Each number is 128 + 24 x the weight over its row's rms, rounded and kept within 0 to 255. Layers, rows and columns count from 0. Numbers have three digits each. The size before them is the row's rms in percent of the matrix's.

# layer 9 attention query, 384x384, rms 0.0381, rows 0-99, columns 128-191
103:173036127160125133127103135143115106050107160132152155130115159115148128142107102101096143080128154158138146153125152109101146102125129152108111157132129115118105099165149182091121156169108167
106:106170136143130131131121143089097156121127181142153124145130084148113157095143092137165142078117130139131132182106122189178123122088107124145106132087121162147100136136116120157115086146130130
099:155129156069158140124104134129132126145122131124082125104114123101104088078136080161116138115113102100092162133165118098101112148139141147131140101120138207124105093147150142131140183091134149
102:144166111124107095182139162146118091133129151123134131162158129130163141123107132116134149106141122149087090094143153110136090139162140103113122135124117146098135092114120112179138100132106119
106:118134096108123122119139082161153120122183121167111117128119134133111165126115093101097111155114142103181077139109145112116126135115124143100114131111138122149137076126106170083152138186122096
108:170111117150139127155162137131129142126052122112137136103145144122126103125141125148114148123139163152130097154143148118168084151127179095128105147091142106168104186139105130093139154138142167
102:166071164118132132103104159144130082129141144141186076117107088132099090134116164131078161170125143134078127135119108111112155170127112125131152135145134139157151118179136139077115149123124108
101:131126124122079103139169089133120135138115148108109159133120124102144168185148111185100121123150104145127146112137118097111096107145131133105172137134171118116115098136098118184109133101113116
106:141138100143146125102178148142187133172114119133176170147132104076120112139122109086162097191111154111123138174149099162121104145170123136111126106136129118092129101139123128160139159096130126
101:125098162119104133151108152088174147139141103102141179138109127131082114175121117134150096149119136128101116126159150136168129116149147159165105133146148084140148141154117133139105139127074121
095:146094129172137127160125141149137077162137106140163079118130146132089095138134174141148127118142117078122148203125171112108084088133091117134118132114134144190117108133147136157131103184152141
094:125138118149096149130153137118105156169165148136159102069113109122137162131171128167136121100127136129145174145127128169174115134120139104151167116122150133097129104123158186120119081134128088
100:097045153117138134137162121206171109141134113113095140147148149094169138146109159113092136124143116142143138160120124135054116116147149168131097096165113115109124136094128147166124128138136145
093:159093060116131151123139144110082134117128172155097176120131106143140104129162152083100113134121119152110163133119119137127118096130121130128110107117141144080101130119122139170101129140140099
099:165113115079113126147172136170162107128120106147153110128118153167119113142124173125115146125147101122144088081090130162110123137118132107159102145164097096141157123107130112105128113138152089
098:126146136167122143125127145119083114094136130156124123112096159140128138158157133159137086129114160171089141084104094141146128128156135105149107165090108133109063114106136185106132138078142086
100:107155124117158075117105112141126126088125137132096161133132117104147155159111111145150115145133119077101127126113133101184087127108132169156105125120113144108150127126129154142141121165131089
097:136123124154141136102100127125128145150118134135100144148099127137110151090141139142120118132135130124110146146131132096108135163106121184152112118102139145138114158103128146110130156168101146
099:171133104159140141113132134093153142132143099174140148107122127174116151149136130173171127105102124165165096112119123125153131125110169114151136167143140084158147140105095124115142145113163123
103:146153144142091116156146146075121140118076136117161109120126148113116132181075121155135101118136101157137129124089107112119126123130149132160148143140131088164129151126123094166132111110100119
099:116106165119137123117096115173129146153143090115083158132142091102146094120151145155145152149147096083110150119108151125142117132128140121122123110188113164141145184130121084130106130107143147
101:167100127142071155156128104149127150111133143108128112130114125100110129120130139061105129111119117192178125138131135082112126144116124145136134148151129127122111134136118149105132125139130107
102:118169138123162141091104129131077110139130153131129108127131139159136126136152099138142123129119156116120122163128129097059140153099179082127134156106137147103107144156070147132123098159111131
107:122135104124152121130088094147107135124195142134145181155085169136176124130160074153154122106130130114083113084108136116198120090155152157136111120110131149128079121111134172076148115112142115
107:112152122121105125140148131109153136159087150142094054116132128140136113123106175122075122129158130170137145124119136148099110104135158111135136125121128093168118123125121115158128128143095141
108:103143107120098127111151089118114125107094092147140118117111106130134142136103147120086130096142156148126131092135165129143108088169163082155121121120107116124106141108186127115127154085142180
106:129135093140117146148138140134117122117091116138107077172109129134130137134176106118088104128139145149139144139145133105076124130119144159137112141126131161136150115083117130161134110113131131
099:147145103122083102101152136118127121124131139158177078108105129160169101184127146122119150167148165128122116098121163099170103155142130119190149162142127091154171094129097136087139093145117126
089:128184163118107136125164120159119151142135149139140135124124114121127090163109141142123125103144079159133134123170128118135106071142115103122101099138139095104125098103168146122157114179141134
099:135164141110125134129106106157132149127115136129125086123114183130118114126111130088109147080142139108133102172112114123138126099134138111119153138124085112148131153160129179124134104136093126
102:129118133077114115129126117132117173158146146085112111091075162144144154149169121139138154158128147228126115097133114144129160135107134107156128132138129109150141120138136165109161150104110088
101:125107112146156117120116133060125167137125140156115169139153108109098128122155103157126135126158102140137113094135149118115090142111166158157157151114131138108107101103096122152067100113153202
096:166125120119108130156152180117131105125094120099101147127116159144093130147156096151102119158133128145166090102128138134123100109131130172153120142132147081093099103122095136109121101164105109
105:105123154123124110159141125098101187069073150102147135143153147106125113129132089165109121097106124106150154113196086132149129128126105122134138088157137152116143118098159132126128145147117164
096:116151159139108144142120136104119081114104156133134143110116150149129146126135131167135148132147118163126128139155140137150110066140100122101096143119141146112144121085141114099139083125127164
100:103112170091170137123186124135197115160153083144113114133134163109143113117120184126127138100135097122168137132147132129126108101140116129131124085178128128131160164116138083175097119117123167
101:098144065143119130104140088106143137098112159123172166149098118111127095124115174134136109137138101151110153130188152141151122146110140134085112142143128139130119107144141137126096109111121162
104:132147152128127123105147125149162107123134140140140126124120120140138129074087134063125140146113145119145120119105134142080155125122086125088090118136134172077129106116115103135107116159129148
091:120153138154135134128134105106135132126117141115129152110124113113125091106110131121125116087127142118122148126139104130129112129126097153107108127112162160141090159110121189117087125175132134
104:130134166135144155134122102131151125090159081159106123102162104113111132097150119181077135075121121149153114136140138083097130113137128144152149093153147092082069152145111158183109110148124107
110:137108116118108126162103145129104149159112109105137128139086107113123092168127116118140111118133132131124105107088127104142114112107146148116081148108153078133094180145108111144138150100127126
106:165134118186100138104113121128133147119142124148159155110164149117110187132125150107141110083112161207167050183138151109094144150111110101126120133111118120118131103112137112146098127105110157
102:104183132090126106120126090151203093127133130127138111075086146164106125120104141134133140150116136119164127131165127101112143135127095122099088128136112117174129156083142207109128121091106098
109:128132144164144134095151130093083148115115134134155126105143131144127108141164082122093104146113116121124142141117148148068096101113149130134148113126153131088096121141154089216140147143149118
107:170119137141129119121129118131185154116117117136166130132148095137119122158110162103116101148134107110165081153146123112135125126175122134124128105136123084109173165130143144112123109203134156
102:084106116122134104098134108104170145101073128123089122126138145114129141171116147081117141130134159101140121130120124127159120162130086147133127104124139172108143146114130135149127054165138127
100:155153135156114163103087140110072166166122154154093135133127099154147135166163109139114125102140109139104133096132132100153135124139158120195137153125109160118092121132113166142135144089131115
099:171154124103120118101112131144160138138093131140124127146154117130099080117117139108151114120120173130147144130129123185113125117141127102131118164131150108087147127130096115133152122103067142
091:106129155103135119099113113128102126098105107151126162125119134100152118151099117165159117129116150120066156134129113118077117103150131140121106104112161147093093139093099124153124145083143122
099:132127164139152099106131140121158131117147147112100134122121144128124132104161118127118123130134122073078148114122111118136122123133082146137125127097140139157138144137136127140097159143113112
095:115098119129156114115141153105126096139110106159136092121113089123104147166127121127104098165098145068075142139135164175170091129115120123127103105160141176123125136130147131150123089134160126
107:136140122084118113136148145156104139122086118137136133128128111106102162141093126134138128116128144121114142124135087107128165132142199130130159148122118156115120139133168111128155145118124113
101:118144131122169124111152110133158139133098079135108112153143149149084120116148111139116072115132148093130099175142102158126142117089120154122108085112149137116128136127136089106152118146138160
119:132129076132080131122146127133127144073177172150128127112083121136175116130149109160108148107131122141120123098128126148134126123119124104127119144104153122085123127103123191136137115105117122
094:159128061124136170170102144120104088113130146167073164155135083127151109127081122125138137186119122077121134129070132114090151154152110174077123135115103100140119107155100134139089110124148111
096:115139141142106089151139150124108109111127139123110113112159164115098141133148149122155126153141134122112162149169118120140056149126129119090107116146104142125086152089133133140121135140116143
094:150133117125088177120111125102118127112116152126118164115113095134140145120134111129181138113120187199114142100149123165173137154162129052117143125154144120138097127163117129130146136082147128
109:092160147099080113138172098132080123100140122145163136120122119125182139155106139141166155149142136094134130073094138203130164151131106102156113089142110106149127143119129157121132111096152140
103:101113141141101121126138123077107129083123186135129131151078137142160107138101117134142144142134152117150129134146146123137148153144107127140097158153129095070113133111088163094109073161128154
102:142174166089111121104133115151168170110077125137168114138064124140102143120148140102183134150133134108109078113114133118157165125145106104144098128159132107161134132164118128141151125097101119
106:115132155123095139111173097150127139090137092122161090151116129129111131158075147164120093159129117157125124097118104115098179141110127148154126122143142111160139123094122137123105099165112140
094:089111121145131138146149153102114129148147109132131174114136111098135119138161067124116143124152162095137142113107146127144127099088169119141111089119130120126126112131137138121082100122123155
103:123139162113173126102134123116083119174167150132110128111090122135115149162155144143169151159128118108098146155140138148135109174104140119139182135116112189179137111170132112123139155091169123
105:127121111114116129123097119111117127108095192104099154100068092141082138130102107132170129116118129121097140137114106125123112137154124155127120139127108146112149123117124129136102132092102143
099:149129131129116125156108106188159159144178121162167174145175151149107128181114121119113113085150152160138098149100135151141152148136148140121143165125127122117131148158160164128170153121100092
103:155118142132157121145115155116088119105157181114151177132119139156148133089129122181032165097135128121120158163147110193095138123134139102158119128120129216152136144152137095127127087146156148
104:125071135113087102163150100108156082094100124128121133151123135136111159153090155104143114105133116136168165114169143079121177180138156186146110149135127044115116108145126132105085104177178087
091:107113125098123115124122140114156146134146110111088077160111150140128126137105106082107133071118157121120124090121148122087113147110144158087097124121127161096136097150141123100116106121138123
101:110108099142140166132137132130085154108117077168195074164117094143125171120115115181107127151139109160154102099116108133162183140114107121144087143140115156147145128140146138130113126149119134
093:114142159121156129125157132176136141120125077140073116111131119139158128109099159143074147088126111084118175119140136148097077132100129134128110108120125158128117090068147115129081110120164118
103:133168163121123102130139096139073152144146119100151116128138132096172146121103093145152104090110125043131118149146122123147088104117107145130128121092122147144100115102130123162112117098148111
111:111130115113153117133121133154116120178184128147123107112101137128140159091139104106118150142126173143144126149150104144092159140133101092126121133131105169146167148106139104114144070112120135
099:079157171132137132136155150122092108112108137127133076144129160151165132112103142118107145133156151077153115112175128147091150156155079116118135136146148116122114177138135121114113108147142120
098:111101103131135148153124145114164116166145112182093069152134136123138095153136115087115123114108113132174109146122113081099133130140131176108145149148119143115144097096119139193116102156144091
099:159110106097098092139167130100143114089143120182132121105129138100113116138137169108135144160121111130161114109128134121166117132104114122090132146136120088108131126155145110160135111112160118
095:073138155110153106182127133126102136151153120137134154138131130144137137129157085140129140116113120104104154112104116175129121130127135112142136122149123157141157168112165127129139115095124085
102:129150139154138126117135125121175136145105135125136087144140131117157131128114141135117131113140132147125130136141140138111104125122069113070136132120153147169141097146116120134126131150117144
099:128152115099151054137168148160134140124130096101135126111121153134120125111133133160114154130136099144145091095091141138167119137171141157157142142152133060170168106135123113148110120079096145
105:128110125126154127126103141132133140117174084116131111114125147136130134154109150154102118111129132116106146093163116142113124145120123110113120141107094142105141175121166136109133101122147095
100:158141142128110137102151165145111141118130115124169108162146120072115088168156145120133119132134127123108163146118146151133159109157144131170095119134122099107141122139149100160102100186124100
107:118158143115149145125151119154136116155161140105154153124152145143130148080119130145096129124122121116134141162126095152103136139155137112139133078145089143163134139156149137070149179136113106
100:139106094134126125129145117138189110125129114122131162155157106134128057146140174101138119131148170148106140160116135110145124124164138135127112115134118154123106160082089085132121171111170141
114:112100141091129147110106134165161113152126129137174110128092107061135096116136162124157142166115109137123111186125107136125182115159109128126129109171140126152126099129140139123149136094154127
104:141114116144140118113129101135148115096117100143118085101153153106143116180109163156117130107148154134162096123110153122155152116089140120135104098108132099103123126108122095101112144188144113
102:138127197158138125144122151103169108150104123129094131142147161132102114145145148133151110151146100109124153118132131126171107101118136119138144140131126104132151196109137077155146129151140146
101:089128111138111082178165072091015155118103149137144079156138117137163081143133113112137106102127153099151130099143104125154126121118121090111106145098124142118130154091127156114113141131127109
101:134136141143154136103107093093076141073146125156118144154142141146121162121122103128136122104118100099147138063153130084113157173107118119118095111090153183084118114127082132147130166092115179
098:138167105149115151169122139160154132133110120115129084098118162089130125110132138131110126127133178138162108154116130126122123120083059128131128146095132126169108131136150118165108124114107178
102:115120087129131126146132110132094151130101174126110118087132128105140165149120163101120125157122139184145101138096131098103143101156074131101148140143121122124109148152155134128141145091139148
100:131169102132118096148151123123167077124154148071104141155148115150151121136084150111136077131126173168133134129160133133106090111142112128151094123145117112120127121116098097161130081113138106
096:088110158108171122125117077134077083113192111116125132092158128145157116153180084140143117140134102077098153134144114141156138138151104116147140102124154138154127155116095116178148164070153088
094:109157133106149133103093124136182162118119133127084101139136112116115107092083143165124156124153081157174144133135125143117138160093094156109092100126094130158163152147139085153139142132132153
105:091170145123120127105127115121049148172163105114120176089153138167120143177133082146127137158120131086097127163147116138130143154150135111145102122129159145094122133152160127117168126116121091
103:174142098105182147135123108116160133168132126170174159153125144154126129110119179122122144139144126142085087113105153183141119127122107118125147110146098137176139139142179144086136122146134145
100:110168103107127162101094159117088134119134157139126172133115110174117108077129122157117142145116091144111139129113116186134125107111104116117140138106104181164166124153143098115149128090144144
095:149131066124113147122125127083166108150114116161141136134132141141117143120124126043134150158133111176173109116164120090123140163116121098133141154129085094124134180121161122138172138168175102
097:124131168108173100123094156076120115136137104143131170107110129152132160147111089117118115138109086130079126130159145163154102186145139096132129120104146161107150155155088154156076122093134144
099:110103082101107108129138110137131133097129103147148164147090105088138155142111093153133126145172130116117114085115130123116141108110137170122096110093128125151140129103113128096140125115089148
101:107132130128183125112108166124185111096124099151158127140097142146127118122136096102151135142134096077135084118129151121137165115120151134125129145104129115139116134114092175116156079140157128
102:116085041089104131124117140136197131116134117149112196100130129104109162138104177071126156096165115131144115118164137114139119111134107127135119161140154126124104136117147173134135110165153107